Each number is 500 + 40 x the weight over its row's rms, rounded and kept within 0 to 999. Layers, rows and columns count from 0. Numbers have three digits each. The size before them is the row's rms in percent of the matrix's.

# layer 3 attention query, 128x96, rms 0.164, rows 81-127, columns 0-95
098:471524514444431470480534452516455483511455604559496516470590413457494504464509545517464522557522520580569514420474503436486483454541482473508580455482460451495476495539484475537525502506539508516460475501545518591555507480464479522484497545526529446515506484460522496511430507499456413453
091:437467527571429568476491470513514454558480482469442489511529506454539459560484502454518482484428556496519507533544570539508483480550490542469541547433505473432454502534413521542535423522450490538492512531473502500518481418554493586562494481465538540491487513483452437522511448478540512439
093:541474546491523428506553485475532489472482495506544417505474491507526481498511545499428494544442511534592564527524455477548549501539552508502524476501475453552549470417542487405535536397544542532492525446560433493542506488485470522499550465532527521504457497572434489447485535524465514550
118:486561532515481566490513500463539530525483524478565480520485472434466443525524521541479508439476523473567536516558526516539461534462489502579484495543579413487442514520395489488509452468518558528571446513523502506527500534574499468506489525537489519494394445531450544542537434556525526508
105:518461483448493496511453558507513456497542462570509519467512466445486500478557486494495519461537554516528531479512468486446580530550473502526454491527477463498507487624482502455525491439425515498528614513509493540532552429436566504413468565445512427474504508499511484434459507535494552520
101:502516559529487469482530466440539469572538489539532540557464518470459451488498485604488541471540456459473455458464486484533486569540496524526463529530547443515527536500502522468571471462540522521518527507570560499427549432582575463560475502502465493413493439561469510530476542515483506533
108:485515449466510531503420568548518520527560473506517527493602442524516480434488488460495454553464482481456432475444539491544477476457581520492442465528541545535527479465483450561508560536470521497464501446533469461534521444455432530457443525446496454450442519472479481478527527481563572532
098:506462452497514472510497528504503481521472556442548462430484494515455508468552569553516623532483485432556519527524496475636451516494517532499472471554531537540526459540491489435502503557503497521528541443467479516567494465563498471491579467509502455588524558510509515518533486563498533534
111:523519551503535430477536582566508534472489549484506456507565539418484495521492494506545498496519523462530457458601483420493513518452491491479452529518501500527514456512459481499511590580564547417522497476437533488459548489502492591489542493524507526477481490495461521431455414573488470489
107:469531456537525569524474485534519501419501463493513526447581506465520543508515562537399549487481544483560532487473462573560477485549535468443473520454558452455544516538538555499501479488433569461570553540531483508509507487502498427534450468461520469456499479557564483523521456525559516536
095:497476522503491439549538486500470497587508582459483540481540540624572530557478539502517527522451455500506448544538537449531467502500584536438492508545483550498453459418510490436492480518519373454520514473483470555489443536542471533538552484547483533509510505510523462498483482494468488510
110:487503567508505452498522450528439524470542512496555509470552612565498406523468486469483485519492489497544462503484510444565421525479528495505444480565502558564550423499510460518450535481517483455588462465475463510456493519520502431561555554535506471537544453522479449526470457543523503537
103:502528469489464463547472517435513471440525515384552447456467459502511524485505570552461465513486474467469531467514478496543549520464465493484485504413484507522529511414547515538480587582434488550499473569486504507541567482434518512484490475413573501474484537522481521483471541534427518469
111:528504471545539511561545484554498546511507523466535549532447543497498472438453462420465534444472471513505484559485491469498460430445592465484520512523578537455554423501445551539493431444538470488581481493565534486474542518545533504417504518500486476486554475503497471456522440437482469511
113:508470516526531564477407497512503496545543485551499463560486580473550468450498506480537493448476548502446522517456480523498437528485430507477494511515482516450471493554442550509549478484513536489566530514446537464487496525426490476463446591397533507516452538450524445510526454518619497496
103:500525540502419483492544470423541460555451524486441508550504508439523447555525451506534544482494420585501497507458522420497509529574510515515478501551491498551508502450437498482513443472515473551469512540475469402508520432517473500510535495536525550497587433516486481528462525506401519454
094:484517441470520542523567496460442487513445472494487527457476567547468493509478485548458514497572466522472465491508509503512462463499534467469535469493460533583419483482486533499431493456416461515509433502571543486498513526479463439440539545514499548486563469485576476512450426400445568510
098:523503518490468447472559447481484462458491497563458490534517467484509507500452485500487498484488470584545445427431490477477575538573480452458462524518535404523480544518475442552540490557477573499542493514500459530540459446498536516488475401505475501484537402557494456473452542467442542502
089:488529518550472415527541502513459503577460466570500521567537470500460407517505514470516593465452439531472492474461514447517495477531539506525450503542496483552476533447428504511557414496454522535477490452479490397488531497541494520530481406560483545464493503548450461494537452486522514470
110:534544514471518522503476477513506551514535441487527532552415498444494418417476477513481513466554475495525521489527486521553442479492513493486508526537460443509587520540479530503540525421565505493577526455596494422485538554510519467459503583456514506455460458458468524500468455542586542522
111:457506532545470456508547495481518491521474530522485455456587525525494550527525546576565570588476482552506511504608495475527527534516489444533499464549489490561463520443519431395513521523520483482430510516495531481478474535527464588549501445529513559483451505515504537555507459534442454502
110:498500511542502527462478518423494504533557520461490477530539528482508519518478551500518524401483561486509469480465439593549555409487476514425491457469519537478535494563560577522541510574481510511558497484425526494480559556483595494523469463423479499422458493538511538495519458494528517515
103:522507535467532510495553448516511496437386447496537460535496438525494472410593585537476538506478539516515603499524480501455471534514525448496446544479458456536459523525505494471592543495481527546492564516550496485517433528523464467485478458581523496565523479494515493526460507527470556511
091:556510486521524523536503417521461537495481524495537507509468501509537429402581555482447458495544555449542474563542488438511533533518486474490468436504509518488559499557564545468514436504512467475568548589520485566481518571489548503445535526506564458540506467546546520525541527527538478545
115:509458526476519455474431549506455482561549520594552556566559504504534476435526539463536434537562480535438438490440496450534497441518500493444497540478445525511466491503506477562559568440521512502468518512511474513496544489419504564499491462487517472448489445544495415456498501466480559471
110:463456538475464485530548473465536483478508494526407437511492538489519416462518476498546540470442456535497498495492481529436542516515490502453422509538474448532585540426495476563578498501516496492448522488480509479456462502504479511495564525523474536596489499448466544444494546551421535398
113:453451499412457465491482450511488413466480481528503507473451499502495564510511568469507500431473467455540582503471454540505553422507434510547532538470553442478485519536561502521481503490482459493490595515531548558450552539500531480521577514498517445467478563516456530443527488507414486459
105:500505492520478431549558521481495490572463498545518450556501487527478401473484520452416465474471541570479483515505501389514501553557514527488490473422453537525413470539480526488564448483517515522507483533490524524522483471531511543478481529503493596479555479539524441545432581469518461525
113:511523490533533494492492498492542471468467485555541542385539552536451490529499522553468485496512549471513433475534542498421517466462472445503451425498522450480452532471528437518509512519474369486509512498534527496512494467492568441453504398479497457473466465566540530422482492563471499527
094:464536534502410497510547377501516475533489491515453518575643523542547476526489521472424456477482512527443508503442513476553461443503469474502440487489535520511537533474503561469552419471574453487491459514521548464503496500491468512516488550584553470516548510513523492497479460524538477493
097:423499479425506492492525559431530456523572466477542538453482443496446567562505517505517482534524459457491510480477545546515494529521472480461481515467486526486435560466560452504472548537445505421473519463508477550589536442536518468563521499480494446469418529551521518512565563432470503527
087:467463533447503461489574441473542487541477527471477525510454458444549465518444508492553544515489429564525576521474525468465453505491493459479542529543481506548478469475439463565530500477519525516520502457507480519510491567548529455472495500526521446592448529496490459524502416408432528393
100:498500539500522572527464511518476521535488466419469430468461494471536482565459459561538492571500580501520536539448474534523475528501516529553453517399476505430476461487496480476531518510512530634489475489500492524496469478504455507550474454440508563555505508470459534574526558539570521543
115:472470521480586553512512439467435452474542531558459477503470494456530463466585485496505475523524532486535437493526510440490458499554457461485421546544486528499525497512514453468492538545465515534499543525503512537475477383462475439494498546483515534570480420494527514454468586516490593445
104:507476473548573555479438463504544484521585482488474466533458462511531503508486488469493479519518492510455553497533522476456495437435417404502538526485488439399486526494534503501545489544509524536459554521480564459513465539443558521447493456416496445488485463508575524501542429492556446530
103:489525536543550506516411495418524525468461515485551441502520490470550456538550466578440540526468445469558543542457520487544490588457437528572505460462442518452508500516506511526467463488503522501495456489526482522519508502488548458561422492465523480543529439529556514546474512605563507472
110:600539508519533536472464533501509458430528515507494542466502537523470545563456414473433411458545508388469463497532511514452487444489475538484524463484543545441440493472576553539395510554517458483502512501504513451422487553513507492521477467481518514465502491464534466508518494540541488541
108:520454563452531517515522442490468484476450524524485468520490476597538524554478491484465524536472536584546573486492510485453484447515560452584554490500537518529507456488414449517480461501438555611467469474485463563523436459489503456519442504589461532544491524528489472494465530488518514472
108:556499465474508544503513510520532459480474517466544502496423456571472448494529459460492465445525472454486494574461549532483464479464498477468489507570553465505550472497491486452456494479520475504479544533464495502474512536510506423529556584543543405600491567555526511428606462498444474494
098:432435512459510488473457507464403482470592502502503469500519549440549513523522529457557461503548565477500539465460406525542540402527491538534549521458486512526464566576524524511485512510472510515509482443474492522411559530465524577492491473452527528466494466451432528527528517495530542485
109:464481495544448388493564475485537485530479578437566437516565439466500488478448557506521512561513510556434535566523502494523496574554493537565518522516499552505528521517532473447528531497505523453514435544456566508504491506523528527532541486536530497517518532566502544579422533538455488517
105:533489507467559531529476465578422495460537473495496471522462535452518446469464508427533435514555502492495512537508476525480488480505545528439505556579471477526492483427479461453504550511503517473549557533441467449442489520465429551538495520474549492566434516529449518436611433542501505514
107:567490485489540514457458517512516472495451473477573459464496560549471441516542537513426485469558489513463437520519503459493467543470492535431441396514448536559436430520547542533511478514560515510532443501512524445533561470476523429512459523490591480505571477489528511551487508545516562489
112:505470526485496517402538439514523440520516480494520433521473484536493501485537489506413433510576447501474494552530490475536486530476484557538556487505480548533557481484562433463453477526560483440431549551512533480466470473505450526574520562546538479526586459523543521544473555527517436456
096:510493461441515421512493535532407477497457471468470510452462453560447562529524538509505460525468466509444482500532466540461525508543535486507496434489440468539435493434534457568542428507437419508531425516556525474492475487476492532525460462504473567478473480483531461504432536518405540470
094:389518530547543573501472504485532530470530519403549531473530514521521499575515491509572475606492481429507520504505549481499465490400513506510488538512544516453483511517503482444491515526492569536469528465472488526465549490514500507539470466505442440518522457487505499534621473447576539521
106:459501487471525461497426589473537511470466472496536486453580549440530483462497505510574483554474492379473490439442503472538463499499486542484468544497465453520598490540475464532467514530411499493481474559507464504461522522433503527488512458435506529555532506460532436557475467574511528511
# layer 3 attention key, 128x96, rms 0.156, rows 81-127, columns 0-95
099:509481529519520451443514481483508447536483532501541511519517494419522550450487518532472525561473548477490463480500478471524517489584456544515416532440457582467481451548520464479495477507518513494506509562523501530531515402456513544532456443473482469515411562509595457573475577555554478484
099:515532443495473504503489484455468494505535514517540486529530491516455439551529483514447438384458510539468480508553530505498541415529550456547516488514587430502506519508546492481502512511447453543493529451453531486571504502449524507423520471482465485569511508507474554467599453427416475447
106:468532546514546532500474508506477510460527496516497536517509479576481475592487505579511446532497547567509587501516504586513523432442538472530555480532538422538495512474425490462505477457472525547456493501487534411487531526466524432457482446514448563462492472499464532476533393528529479459
115:423520509498510506478498499524524473447515568510506494502416476524518527484490510522568493447465496432529584502552494479520450518467538545500468496511502446449516509449421499462581529501479569514503483524518527493423497521511506529412483536506440518481374528513527464466549500597497555417
104:468504533497459521462442513512508505511425534512545491541558506495482504472538444584473538532514572476480514542471532563541600528467432501513545535508517432468484466530458516541436459434508490570533565512525498505531490526492513516546536534466506548608535509492524522519474493494608587501
100:496510517482488523500506464526580483456443515459461512458530419436508562474552537557532510495543475485564504465516473489519532546506495512526480533485427523470515545550448517504492575490490560477480564508641457432511519523584466524508548497477475469508426532466490554515462546579529540488
107:512454482536478500551526584582507478485508525491558506406512546520505555544444457456493532565457471521454448501520479473458429621492522522487563501506397483551459466533482585517535471478542476463457506479553472482583498492541522538511511515540488501512462506497540440488468524484505479550
103:486457467537472451576490521554491516490425509531499513517480463461553543471529518528574588526405544507507551526468527503551524515523475496489511539579556473483548453523374472482439493493547527490532453486506557496504482593479453497495536428475393494549519519523504493525522483509519485490
119:532514513488462463531486519438502489488472500502520520457559470431464480519497465610570538510523570587469532546532570461472579516536470507546509546585482538540462432510525458460448550497460487464450484455436470476522458497453533496524565457515468534562580497526489491448520513535504489467
107:448472507494477481554472466514558471501479554450502560476547510420451537454531520492530528509488573503543483513533454494488539556504437502518522590426426535520507475580462495470519481485548523458526542528564532544429504508577465568528521511502500468531522492498494424538452520471616484500
092:542506494544513430510532510541531507469573512496475491463576472499548504491490572520494538490470534549485524515517528522480519453478514454580498536547541522459470513435494459490427499449521482538423450449475576464550457590502474474513548391526489488493524520521433505499564484483408429480
104:461467498512565452515517532571536448420529526445473581454505464504507368516502511536543476506522498547496487511523467533431433512462479493516490487553538522538503464502532448465496516487472498489443518496403538535518441506448527524458560476541470431476572519550489544512509579526453454506
108:581475481507482489498461503507476498470512513454486503544446464469477491522457485567470478461524483506441509477537503497545565417495441493439554532417473469547458536472385565497475547525541451539544461518520530515532498495460512440503501500517558550428570477455509427499458457511544424553
113:508531462474571495558491497493482565546481492460528478430481549611464560462482488450538542529517459479590507522491523530437514568499392486493432470521492499477556532505479494484408515499488518457490493407495480533459470484558474493445518484488475425460530542493490540503513516424492508444
107:486477508520459500500484467516507513516429497440478489520465545481527559426545502505488542514554570441500516508497453479488517607491446508440486528474480545552509533521481519523506532552508539468516557460588455566480482498551404562554488595501534453506465510485533421488448559528558547504
107:520535476501545515475508532497477458481527472560519489538514463550489413538496533527471416466485434517452497514498518528513517434507492475518521441549549418478516536438540501478489498487445486554470466516411533428542533499455584435450523469497511514555510534495477614466542439460428469496
102:490487516543523468474474537492544485499507508453517458513463529478551584431510518463529511532510431457505474511433466512478442522519415556473427488436469549439524526480479507565512523490549536465547439535531500571498475468573428531538452562450496490444480531528501412564463574484520497516
093:463497471462464566424518495487467464527525494550517492523542466561449399562466508498518445523491441534492429498485521516491508462458512471585494515454496473449540529498567419470542512464476459470521549543411552508535588491480605481474515465467475519473482490539545573484487471466481482509
101:497509470474534582510502554475503497457528464545496485527510466583490441553462514479486428469451478555438488498495561554530502488488548450545534448573558450493526512440520498457535520490468490525463492482430549423526527512470583467425530494522455542523506502488455557474548429460417506454
101:482560554504463462548498490477542504462437504424453539476463507454513566484521436546486522517519513479560507486483475512543561576451424531496460531477493500525546526518490513478432538495491578492498555463613452504488444469564428538530489502470488483485459504490501496509469584572581556503
115:515472513543541474490488487481506453478500506565489487483541460484530493573496563508529457464441537568426561516494523534524482448526591479518520488548523496483472507433490488481541500479518480541411431536444533391464531545441548429481521445544490549550509490553455441487537444551469468502
110:503406529458504568570508448510524514510505518477435462515453497492505579491504498532519557469537555450506469486563505496469523533414457449506522515503499547493540578503498552518526602528562486455537520469529486501459453541582459494523515568524484482484491506467487401491427491500561541444
106:464548535512469497525458517478539509468414529450484554502523511428497467568545543557467488511476564570519535483432502429594564496476475522529573516473521497519488417520470478485503480478520508560518537569531502526471553525529469517545446502498460552464436534523526485544527475521617502535
095:525539476469572492566441426448518511532474512432482494501511499502498450569556501561471461570475591488557561497466554521515556496447487534553517558512502472498482441494479509453466430538504439526478564478474526493452493542481488478517517435570534533573556468479546596469506496501508509522
114:517434482492525560473405536475522513501526485449526426491494511582548508524495479526443456596494463464462431437466460554467540525425577477505538450530509549471470559487568523476530575537513504456475490514494520520555549493518543480547452495474514501421457500480538446534487447487480543497
099:459539511519503527514527490552451543478455395514461449554488441515449423556424517478501500441561463495496561443482511488527490467516526484541511441546522444506497576488521515534488517522456448499507535511405518418525537453471488477537516544539492459598483517438496500457513447526508488570
102:532528517491489472511487456528491514477436494429441484549452479438470590464578493493508545495563553442538553473568493495499556470544505508474449551463492533451471541553492531507553538478529531473558571498566523526483478509549524471562419542510518480449496470499480436580426505487560529507
093:487505462488547564403502537386498525484525497481518510512495487512518449550520524568460425538495594521468477487502558539515561508480463521541521491504507519494509481490432449491486509479459505523436501496547498486610509460452401551460500505478499491488450519482533580467612474488517472524
110:468448489484550500528442465496504473528553528547527430522449462555535481528398515449515468495475457504512462497458539501408432518441500474505492505495473490451471512496500510587597513465515472445478457518444584496447498564454586414442528525510507514505505521531503462519521427525484510500
104:462468526506604558547562452548562411457466468444465514444474425511539495498527565474469432510510523475468461532533479520426463480521470547553535485450454569541482529466562532494549490518496504526482571484519491458451501469517502471515525543527523472562414548478513439502521491493532449514
102:498523502502432403409595521525497481506515549502523513467544484426438533495493457474518532471455445466483448435500504498509492455539588519503478562464482547514427456524534560516510461483541488470542472522587557444520538536520500516494540466474482482455506472509506476538435535435471417514
089:493541523486494546459503497529469573527457534523540509515474523550526460512510470530473502480451461523465524509469523546557545457483498469486467440556643494440511558463560511470435523565424495541528477460444571489486551455476477443463463497471457512403473536550512508556519521465447517490
100:510445496468412540479523517467480523475525576430508549526467525483506469541555548574450521498524559503521525505526502480600574492469507470486566462546543434514544475564518533487496459556518514557553491450539459505487538521509449503452430466512487559473440513462496518553560509597520519492
118:524479463517458470466494459550462496526438516410521446534572512484463447494501487534517439521539484541498508490406477491490522502469439571576522510519514520484498471536522473513507409528497500454515515556488523587527523535518502621471529486426542500579487532485565539482452482478498557566
109:470472466501531560557467451498473549549510460483515418493450503552536552540494529430472522466489477439507489518476488566485515539417530446431504509464563527498534568455548541550600485563537446471473494461517515513413535541481523415473451543476499489490509473490514426468489457502502546496
101:497534443470499502511464528496487492478495486519529535458501431470490384520519509532436436437468509539417487478489546547518512430482495454549538488553564484552532495505508477496442460508432502538457475561475506488477522473422512484406549459539522513536546517469529611448564460513477529474
109:564530518455464473535447478480489516503534502437506508533527532412503476474539415481532491514519483582527479511561522471424473576477467498526459563483466545486471502519574492562522503473491464468449538528522448544487440557445527519505549458524592490458580458528430554464450486465468488494
104:463454489498529565469515536569450511488527533478522523509506546606511473527434520432496469491497484514496496539497421521470389464477513470519540407472543479473470453477471470500596453515485492547520435527445527542463553470466571498446427537524451523437448546499514522498517503477479516464
108:428511489529574542536507448567534522502532476522524467523431520590504537502498541443520547507474415429527579537502465482430422524463547522457493473541494442484493518466482518581611498518489479497509471488476582526456546552459537430507500523534444471500473495497468479511469467471483506491
103:556447507490469513474507500467481512476471528447411503556507503457516556443512466489495521505563543455475473462532471548540530482492481521481482486482521576450517572507534530462517569561543544501566596481522472528494420474577445550553436524498549536458475488452531439542428525518559515468
112:463414482530576567456535468498496467474501537569480625460437467441559512497496596579523509488502507507493520520501460466490541457530493499447519490479521526535475536464415530473468591535497521531446542519502543482444516492496461454519471501480482511489460473551490418529551506554532471522
097:439489481527500552482459493512511577481542480477502519562485556622474510554501487499509508556509483550526563576496480502478503556455583486493510487555542464546463576479532496464551473514519518465522507449431612511440530518464521475511477503568508507476526439538426464497453425512495508488
102:464468488496535570556386497517522470508487547477480498519407460488552478483510489548519506555504478480443507566420508474439461610421481529446501502517486548507500507490527464556488529490523481461487474521570453599529494498505419511514449556530475474480486580496473440528486497484531537504
114:460523454594524484507475479526461522514488456455479514418493458417467535541606533537512480520499445468513496553493453453493465485537577518511491489489475535544479493533584429516501444481495544445477520552527422514526488435464474521536420481525534466534521463481505546484490580485429454530
095:481431518511500570430446535458480493529591525516502502566444514565543481504432482462446495487434409509515428452486512529511439525484531498531463455481481518435476548436473506530498510459532503493477445508502539612528518528486518490459413554507508526440534535527499434562481469507494518506
098:522519428499507486553518503534523479508525502514577503439587507483480458558501525441492502422456471538481497503506509529464478432496608471486540464568568494513485444501549500470520455518489412530513476488460519447506505558518572450396555458530522503524497497528493562464526454458424484472
101:531464463587466467513431553446495511474452466536556516552456467479525421453498471513418483478466462510454501450563482510513506527528440455510551429544473508463515496489517464524560507502483448507479502500405559484549475500504528442517575467499529506548626456516560461513498511544506506522
# layer 3 attention value, 128x96, rms 0.161, rows 64-89, columns 0-95
109:494513474543514478529509551500484560591484547556440539515478497540460488453522497442505557517507478473457518503522538529499486495534478469477498548472559498513484528477521413563416591496537494522459513399560538471481535447429443480437602497510469487505481474547498477523488483509514508394
097:503558483429504494494484577502483480505530442446444501518508559450490461490474530489514508506558467473450463482518476504508461468447521587527527593511468472576503461440529541422542460550500528523512512537497505502501616504449526494513456535493595594526482456447483469496490552438466521514
104:473481453494497525468525495519459480500541517456480507507528574484478526541458469512548439417494528508450511457504486506482507536542531545463420552518461494473496391524422505508478458523444500546541510559472533538521451495524440538521495470540447543442496615530452421513550503583483546459
106:489495439494461533555505488448532414472562499506528516543496523561494529504524569542543483470483502416505508542574542546542506524531516445470457553490467559459435458529532587466556460466458487514428539504517495548530470505549508448531582493495510493486504451518484460503521513387430481520
102:469565443513444537482496532535508503558528508596499444503476494528450457467543474530489543467534507451439520541464500535461552550527458465476502494468532474490457499501565572536504529563548586445487490412477499416508465508507531464460586480463515495499429522524418498527485512430498446494
110:449478490507462471468566533515470576461490436500476478494534491534542522494540506487531517368479479583528563576471418485509502577479489447506554496439469493587538504473485541487462471490408516530519473552481463478520453542474479558501503536514506554515484555481512528515520465418496453526
098:594478419507506565564454482469473445516494510506532539502461441490517510487501498512535619570493491507545482601476526545487538510509447482509481477545487482524454526529488575466536535529567460467435509421436511495462491492499497428454459501512473481514448498464420492511523469458504419500
115:533528492434515500486453501458439519557503483506482461509548460506517475457512486469534421615558515518450454480500528496535427543552557513525473521513381574439523485516492474500467550507459566533529475562486479544529523505476525555504492491482545529449457556468505498490522585453446560517
098:458508532534521540482388439581471428517514500541491518503524534496535487500575512502515536515577453522448478571484463488518488508592529497510503521567489504511499521490505505463460489468523466442503498619541552467506541493500418487508468442440556423477510425470473495521530470517542560478
103:529513544575548516603561443505519477463485422434422514442503568491482540453523547517485413534510537543433466471556519485508479455467484449483516500517578489557551542499447517470476516447521451516462455451510484474465541429541447470472506520511499498485568507520489514547479426488511506473
107:456487517516518465552406488477532482468473485504563405533501428499520502477550474456554462555478510519494528504529502544536496522497513443515478531464504626426501476492547469503468514461432607418495476486517488484552483519537539470507531442540506463505557548563554490532490552438487488538
075:469485543432478502466495507515569478520510491458424527501536464478541541502582459464503432539450489514503505497526554519466415467559482543576534494529501487502583526426466491477494568452451559516466549486539499444507572531568501497530478486572486502485484500453506567530464469585539553458
096:441527516582522539476477426593519428432505448550456437520500457450500499499496442496523417507462480570530477493480549487525513490517483556495481462523506459551533502556553437459534509477507509422481505463484447535533465484519484494584446546472453538473561539555555491456505530492546501546
093:542479482503588512529454560514498465532504474538464472500520467487485459448460449494549567584515506507431513475437488476569573564514496499512514524457458533507463582462532511465504437492495517528471525447489481491415518531472469400402507493442500545530507531455469521551547505467578514521
103:471502584509572487492527539538540502505530489543520485489527572563425539520531519604522500421532499467469514449465519457463484482468447494467518496472454517512422525518458431537513461494484421636505478469496551492559479464476459464495507527473449469528490450511541459503443502443527521472
102:561506513481502480482457531502515524534537527507528480518501570486458478503488413479612478455505476502502535449553540497495524590452515530427532529436440422437573464490555469515509548460509536625539519493453441476524543559485491530449543501475547496448488540493501514508518509542490531538
105:504509493488486445564523437509496474491474472455493485480476432491539518526448579475498525511489532530581519471561424499540490463525563475592476486573447538533502496435474460442542464516533403494486482532519527503462489493500463481573449459623494531494490479532463479416464502540467531493
092:582505467478431482473527532537461463531576498477506505527542522427554531523499411510465539422446438432526438485481526553440448431554473503481415536574500462483568513527447521504521557468565455500522481469503509443498489472552505516473525509536514507522495555454490514489523433519476522472
100:460513467541492504498530502501471569498450525404477517507508546502440571468483475511428518497460505485467563507445539467481525477461449537507514457505572408425471555497521489470500439514524536482571537549509514493506523537478520437468470494461468565488500506493556476580506405541604536499
097:547498426465460478456524574513475581526442514447501498536525556495511540498486531530527388455496551482487459486449513413533494471533541504458501464485494559464394498475471505517530447555495491525548556567518513504561499559483496483470521552553458559467471450469486429478547498561514500501
112:528490484487507542457500519581496543437522389525438492491505567510464552472566508512536481499537504554427470511454454485528522550527555512444517504552422490515470457515492551425503463462520512518525514568467535408538477534491424484476477496544552454469426539493452472514561513522531523545
086:483551512503469525489489461536559512520564473495503412520573505527521572478518491499432481543469573497487550577490481499533497490572535460494467510499446539445422527540570563446489499429590501474533495567561515457518507535520476437456532447514547483479530488519498542481515472444477584498
108:457537436494396514429526503599512523492573464535459532443470493479525441501530534495480456476562508471512434474503470476485488500481524520529465492532527429587536472494487482495546531582521508466540523493444512485466465517474531545575444504521563552471455448505454466435508536482530414505
099:509575471508504541478430537562487439478524548529500488526524511490498448497536474502517481508515469425529477477464550491433448500543385574457536547468541467494484516551454491499558517514473545533462503457467558529561547490481497534462511568415521454574542417498551534500486522422503497512
094:487471583527534570527489473479451499439519495481561539514433525566482473510505478520430575492600459491591512489558491531517506474398436439528549491511580473519492485457446525451442519473489444522464515538500516485534505503476484509506452524459538461524499429475545545494464442513523472541
104:446518582491540497436512515426515433501526526512538457460558551474519487456498465593450472475495540534512521474456456508481520552464448504570565534478473566513534546448497602531508472535527477488470440464471443475505499535538502453484472429538501451518523527559412456526514498518456529543
# layer 3 attention output (transposed), 128x96, rms 0.138, rows 64-88, columns 0-95
104:422480511555506506534475406486468505469469443465570534500560409505540502537470539502537486442531543468449512521488464526576446527497491582499539443487472439517536472510463522466570418462430522503590518528457462539462498505569529498492507516517493532505416519499455568503532509483511506517
098:550428524507518483497596449514549543539500570555543464512563468555544583483513534528481544457461535529575522497500594483547515503474496419562515480533581508500481453527473507492501591466548528517501504503548481540475473542526459501482545504521467427497486577543524475504512489549552534516
116:425575516541535472493470548476534470515482524553484504506487516562558470485527456491514532543508482458502498574444535536441520455477454460527551469507540488499512480554522514536486497519520502521500557519533467409461533464549547537466440509455474512489551401490593451505434580476570563540
111:516477503493458452445503595540505492514454535480546429459546461483509517437478514513473503572519473518513522483475470451503522542432494517514618406563479518584528496495503456538489530490597473457472525544498495503528563451424479523468521548451526436540543551481477536509480474561479494513
108:449495480562564437565486425561481474501502470440529506450565481511531543496490611513503515450513507511508487484514501520502482459524547537550581452465504511474572418534481459448541486423530435563480516510519527571547552488455469488498544536514511567507492509437514575518515482546500536514
109:560421486469554500458485440509488408499481538510555590506479505546486536481427535516489498554569528442500432431478530464454566470516486483525460496464516507476458513561464439484529537492524527471493523412519523471531513486500541439469446456506479476410449428492530524519486482571472513470
100:438513579481476425554517517528519563458513524468517583477537485508470492519501528524514402396472546544522501455577458528539488461472572566465538480551526578569540477493523472454512521466536496490536442510464492552549516513459525549446516535491564454467517526543494493532517458512469514465
104:449550466516461490529514462526596482555465474437421448518456485557497550550475464490472509445528471472555537490562556446509566462440466522509561511416526423534493576485449447545556548458545504500471551498557481472511513497480509472506510519508479473536517466529486509447489504565553458451
100:483507528484505451533598568445455531468462490456508487435464464438487514513429497469530492476481511540502535447558510484486532525479436471488443485429515548452507456573510490546468568522464480499474454423470476547501522472533560409460559524491454518498502491601448511454466551484511482549
107:484497518491440508476481576496467561490543530499574517496488451418519459533507381474506498536459539457521485513552500487474506577482574526533551491541490495473437484495517528533490498566454476475457400543462517512515486521521558447456491485524463488405449527542433532461549574532483523501
118:557548437539419563500512540529458498516526502462428502572493523444508489507470537541486539483520470513431477484495449434485507512485473483474542408448476397511494515504504490544585452514525432527473525456472465524517509484427486504485454502476581527534442495433480569455457495567487529477
078:545473442469439485488496535519450529475456530416489515540485569503554502550409468493543497499416537551429498510529499535527623473550539492475467515500492507468459495450508523522491441596517508528467460486464545532513412528437525537473470498489522474491546537505535444441552496540480521532
112:574565500473520481477521521466491528485539558476460534570431557515532442467545556543539583528539467492480527500538494458493511507491445417478486536482449512481457559441531578538418510552504434562489430505535512472497517569504521456458464435500519520450506486479535528478449532530439508461
097:407513560507469518514588440526491550525474506417525539496534459507428536476484518533474462389503461470565514450514517482509478456523575542519503492503594505546490404500482503444493544507477498512544469508484503507473451501436552439471540501490523489488436527513459519496422457497507509425
108:546507454508487516468495470447498478520505490555486475470518425474496507451549511531495554543501478422525487582451538544539582536457580475536512529493524493549520484473564566479466528517460535414456466551509489445410506471558468446524494483485490545542555487533418514528532552514490438566
107:443523397514485521472508463456484466595466483424452487464558476452541543548497567469474451543495466529480529470428471528489454463563532490585555446524557518523471520499462488461573438475440489467508533557546515537476516517496525526452533506537481456526468504474532471477456444480537488431
107:526541557469531506484508522484526566423502549533537519581456464562465428417464432496452429536552517513458437507475571513518498530466449539424474504477499514504484475506516488564473572532478537483556432439487450444566534456511529520487486491450506490447487529569495500511518522443523533530
091:465462513431543428538419503529534492538436467471565506484534477486488513534531535461452450459429473548464516528493480487514437568453493494536551454499462568493476463516530525450461427501471426436490473539484515511463440519496533509451520532546558440507550503560532442482458502491495497602
105:466460547550476489487484486496501499472558460631485557499572561479515479508516451533566550482522493511510533529495455525453469484560540398489470537537518469526491445499509517534413471544427503557444490442457454445447442535531469497579482497529471495487527475465529442460471486505534461504
105:485483494576523508503461478511578476493514471573490483502525545532451519511538465505534539547575390442571522509443520549499562428500506465518490535529495409509565506562502480569426521467523507520479556528509465460402493494454528536567467461481467455549513488470526473488545498493539461490
119:510513478539581466488554502433534479512520534471471501470519449485522503515437473509547474471543468418546464459523561511418572404499458458503493496460594552450527475529542457567498575507460480499497487504501482535444533478488576502414513461476445514499516432478553474462502503535537462478
082:458491489534543451503543507516518509481503485515503456495533484447503490423384501477505463528567424493482496431558517433492466548502460501497538447474507499494529497499534420556509555551470453527495466457418514519510535430475542457516547591464535470516529518542471591500489547568503482573
113:534489499484602508500462454435547479512458531515530498485460525621557497485565530488476546500472482496525530484499542521457516478531437478505486533438467533447506501519458489554421485411538463584471447487586536552499561489492437531489508421457451548524486531486560484516516456478503511495
107:518478517485459460514520484457530501542468537497514447466490522494546607534478558539501541487417498519480542512578442531582574532482593506555541453511453537505534539466575529457427525491564452497437472514509504500453465571545438507514481507547534554520519570509479504467513503533477475532
090:584486507475459457508550509465500517501497538509460497463524474461489492586468490527579475532434626583483496491529507452513491585507542499471479519537493537539475533488547521467545524547488530460410538443461481522577535503545473523521473484504508522546476495541418461594521517504460450475